config.yaml
n_head: 8
d_mlp: 3072
norm: "rmsnorm"
positions: "learned+rope"
qk_norm: false
tie_embeddings: false
extras: ["capped logits"]
init_std_o: 0.0305
optimizer: "adam_hyperball"
weight_decay: 0.0
lr_head: 0.00644
schedule: "wsd"
steps: 7521
Each number is 128 + 32 x the weight over its row's rms, rounded and kept within 0 to 255. Layers, rows and columns count from 0. The size above them is the row's rms in percent of the matrix's.

# layer 3 attention output (transposed), 768x768, rms 0.0305, rows 63-73, columns 640-703
size [105 105 103 103 103 107  98 107 107  99 101]
[[130 200 128 184 188 170 144 151 129  99  70 129 101 156 165 136 138 104 139 122 158 152 140 119 114 127 124 164 108 128 116 208 108  51 132 136 154 136 115 165  98  89  66  81 128 132 113 124 100 157 121  71 126 175 133  97 185  95 154 137 156  94 145 161]
 [164 122 160  91 130 126 103 105  81 108 167 109 151 102 127 129 149 125 148 114 159 156  79 123 120 137 124 140 114 129 104 156 177 147 117 138 155 141 169  82 147 113 177  72 134  90 139 167  48 102 162 150 139 118 110 129 110 115 145  87 135  77  86 121]
 [117 131 195 128 173  93 163 105 144 126 151 111 173 105 110 195 144  95 152 138  58 120  86 146 136 152  46 141 156 114 145 122 117 129 120 159 122  67  81 102  98 108 179 146  94 116 113 118  97 158 134  93 104 164 143  71 138 150  95 131  96 143 134 149]
 [178 180 156 166 111 141 151 115 164 127  75  91  91 117 133 106 123 122 158 130 146 105  91  98 137 100 141 113 129 156  96 184 153 123 130 134 137 140 177 140 112 114 142 139 149 150 149 107 115 114  99 134 158  88 108  76 138 183 136 177  83 128 174 174]
 [101 114 151 156 150 113 130  88  81 172 139  14  99 146 111 114 105 182  53 115  99 139  70  82 144 117 144  73 119 180 158 151 145  71 112 121 183 100  83 185 157 146 102 143  66 163 126 102 159 149  98 125 119  73 166 111 126 176 117 156 105 161 169 120]
 [100 120 145 115 119 161  93 105 106 160 166 133 207 157 105 196 114 126 133 181 123 159 109 144 108 123  70   0  85 100 120 117 100 118 124 125 152 105 112 113  94 128 102 135  98 109  79 123  52 211 131 203 145 114  91  98 110 117 148 108 133 152 137 100]
 [ 91 122 144 159  82 163 138 158 192 159 134 168 143 114 134 119 123 170 143 144 102 125 193 102 179 146 100 184 144 122 137 121 122  83 106 102 105 121 117 127 120 114 167 166 158  85 144 122 139 148 167 120 120  86 178 151 140 105 113  53 194 163 142 153]
 [156 155 145 100  93 163  84 180 122 149 118 135 126 123 114  79  82  54 175 108 164 159 128 141  76 104 148 117  87  53 109 119  99 167 151 150  97 107 156 145 136 107  68 102 152 150 171 133 103 139 141 134 130 129  80 152 108 102 121 135  89 105 143 135]
 [166  54 126 104 148 115 189 128 111 105 141 120 114 146 107 165 135 153  92 148  89 176 140  27 139 156 140 143 151 135 106 122 105  67 103  87 150 138 171 120 132 132 171 118 109 161 129 167 106 119 104  97 194  94 106  72 158 135 115 132 142  73  79 118]
 [123 168 159  74 165 132 151 157  94  91  77  76 145 165 132 111 183 157 193 174 119 114 136  74 121 150 125 181 126 130 162 159 106 191 158 113 160 102  85  87  95 127 142  78 166 149 131 151 116 123 126 162  84 140 144  71 147 153 175 102 164 151 145 151]
 [170 105 144 136 150 131 159 151 140 158 162 121  96  75  88 149  84 143 131 170  80 144 134 127  75 135 110 114 110 144 167  89 112  65 170 132 103 129  86 127 113 148 120 131  34  58 174 159 137 128 138  69 140 132 132 134  81 148 133  78 140 170 167 138]]
# layer 3 attention value, 768x768, rms 0.0245, rows 64-73, columns 640-703
size [110 105 109 108 109 104 109 111 102 106]
[[112 106 135  73 135 146 106 161 131 112 123 155 161 188 163 134 154 114  69 147 191 134 167 130 108 131 116  94 157  99 140 164  88 184 143 150 108 113 182 136 118 127 176 154 130 140 150 120  94  87 123 178 153 132  85  50  84 157 136 176 123 132  87 183]
 [111 123 216 107 103 119 148 138 127  90 132 131  84  83 161 164 203 109 137 163 118 110 121 147 118 124  80 127 126 117 138 119 145 119 191 137 164 106  78 114  84 136 113  74 117 120 104 160 129 136 142 104 188 139  77 104 141 150  91 147 182 118 164 152]
 [ 92 117 125 111 145  99 121 113 144  85  88 112 134 107 183 115  95 114 135 120  77  79 112 161 138 126  84 149 134 109 124 172  97 152 101 191  71 133 131  99 155 117 117 221 126  88 201 120 104 129 140 100  85 106  83 126 113 148  57 100 117 108 120 118]
 [126 152 173 150 156 169  97 126 139 149 149 124 128 123 157  89 161 140 127  99 121 142 162 158 110 112 129 158  80  80 165 137 117 138 124 136  96 119 127 139  95 109 145 114 150 138 135 102 108 104 148 116 101  94 145 123  84 108 118 104 123 133 132  98]
 [133 125 164 156 163 133 188 110 125  99 103 146 125 107 124 177 161 120 113 181 139 176 113  88 101 162 124 119  91 185 127  84 173 133  94  82 112 162  74  94  74 146 106  73 168 137  81 142 130  91 195 173 193  65 145 172 114 171 151 131 140 110 160 153]
 [121 159 174 145 130 164 136  89 107 174 146 159 116 102 129 171 116 204  92 164 120 159  99 106 110 122 181 176 108  98 142  90 141 143 111  49 125 145 150 141 158 167  86 171 102 113 105 125 139 154  91  92 124 139 148 160 148 124 121 117  96 146  96 117]
 [126  86  64  77 148 116 144 162 106  89 111 106 158 148 169  99 154 154 164  97 137 131 167 119 160 142  83  94 131 190 122 134 107  91 124  66 103 125 130 101 130 159 106 123 135 118  80  90 130  73  83 162 148 161  69 143  98 179 152 135 100 137 142 124]
 [ 63 110 116 201 136 100  62  92 177 139 103 128 126 149 139  91 127 128 151 184 108  83 123  42 139 158 137 143 152 153 165 121 177 133  98 199  89 116 213  92 125 134 165 139 195 123 128 180 172 153 184 118  74  73 166 107  88 176 136 101 127 150 151 111]
 [122 154 150 117 146 125 163 108 148  58 157 140  57 140 143 141 170 169 126 122 163 112 121 159  61 110  81 100 152 167 137 166 121 125 133 174 155 200 121 149 188 113 157 178 189 118 135 174 102 111  81 157 122 118 115  65 116  95 185 177 155 114 164  66]
 [155  61 157 158 166 109 136 143 123 139 152  98 142 179 134 136 138 154 175  94 125 133 100 143 137  84 153 133 131 126 124  88 124  78  94  63 127 106  77 114 111 142 111 117 145 128  96 100 106 127 171 106 142 179 163 153 102  56 178 153 160 104 145 145]]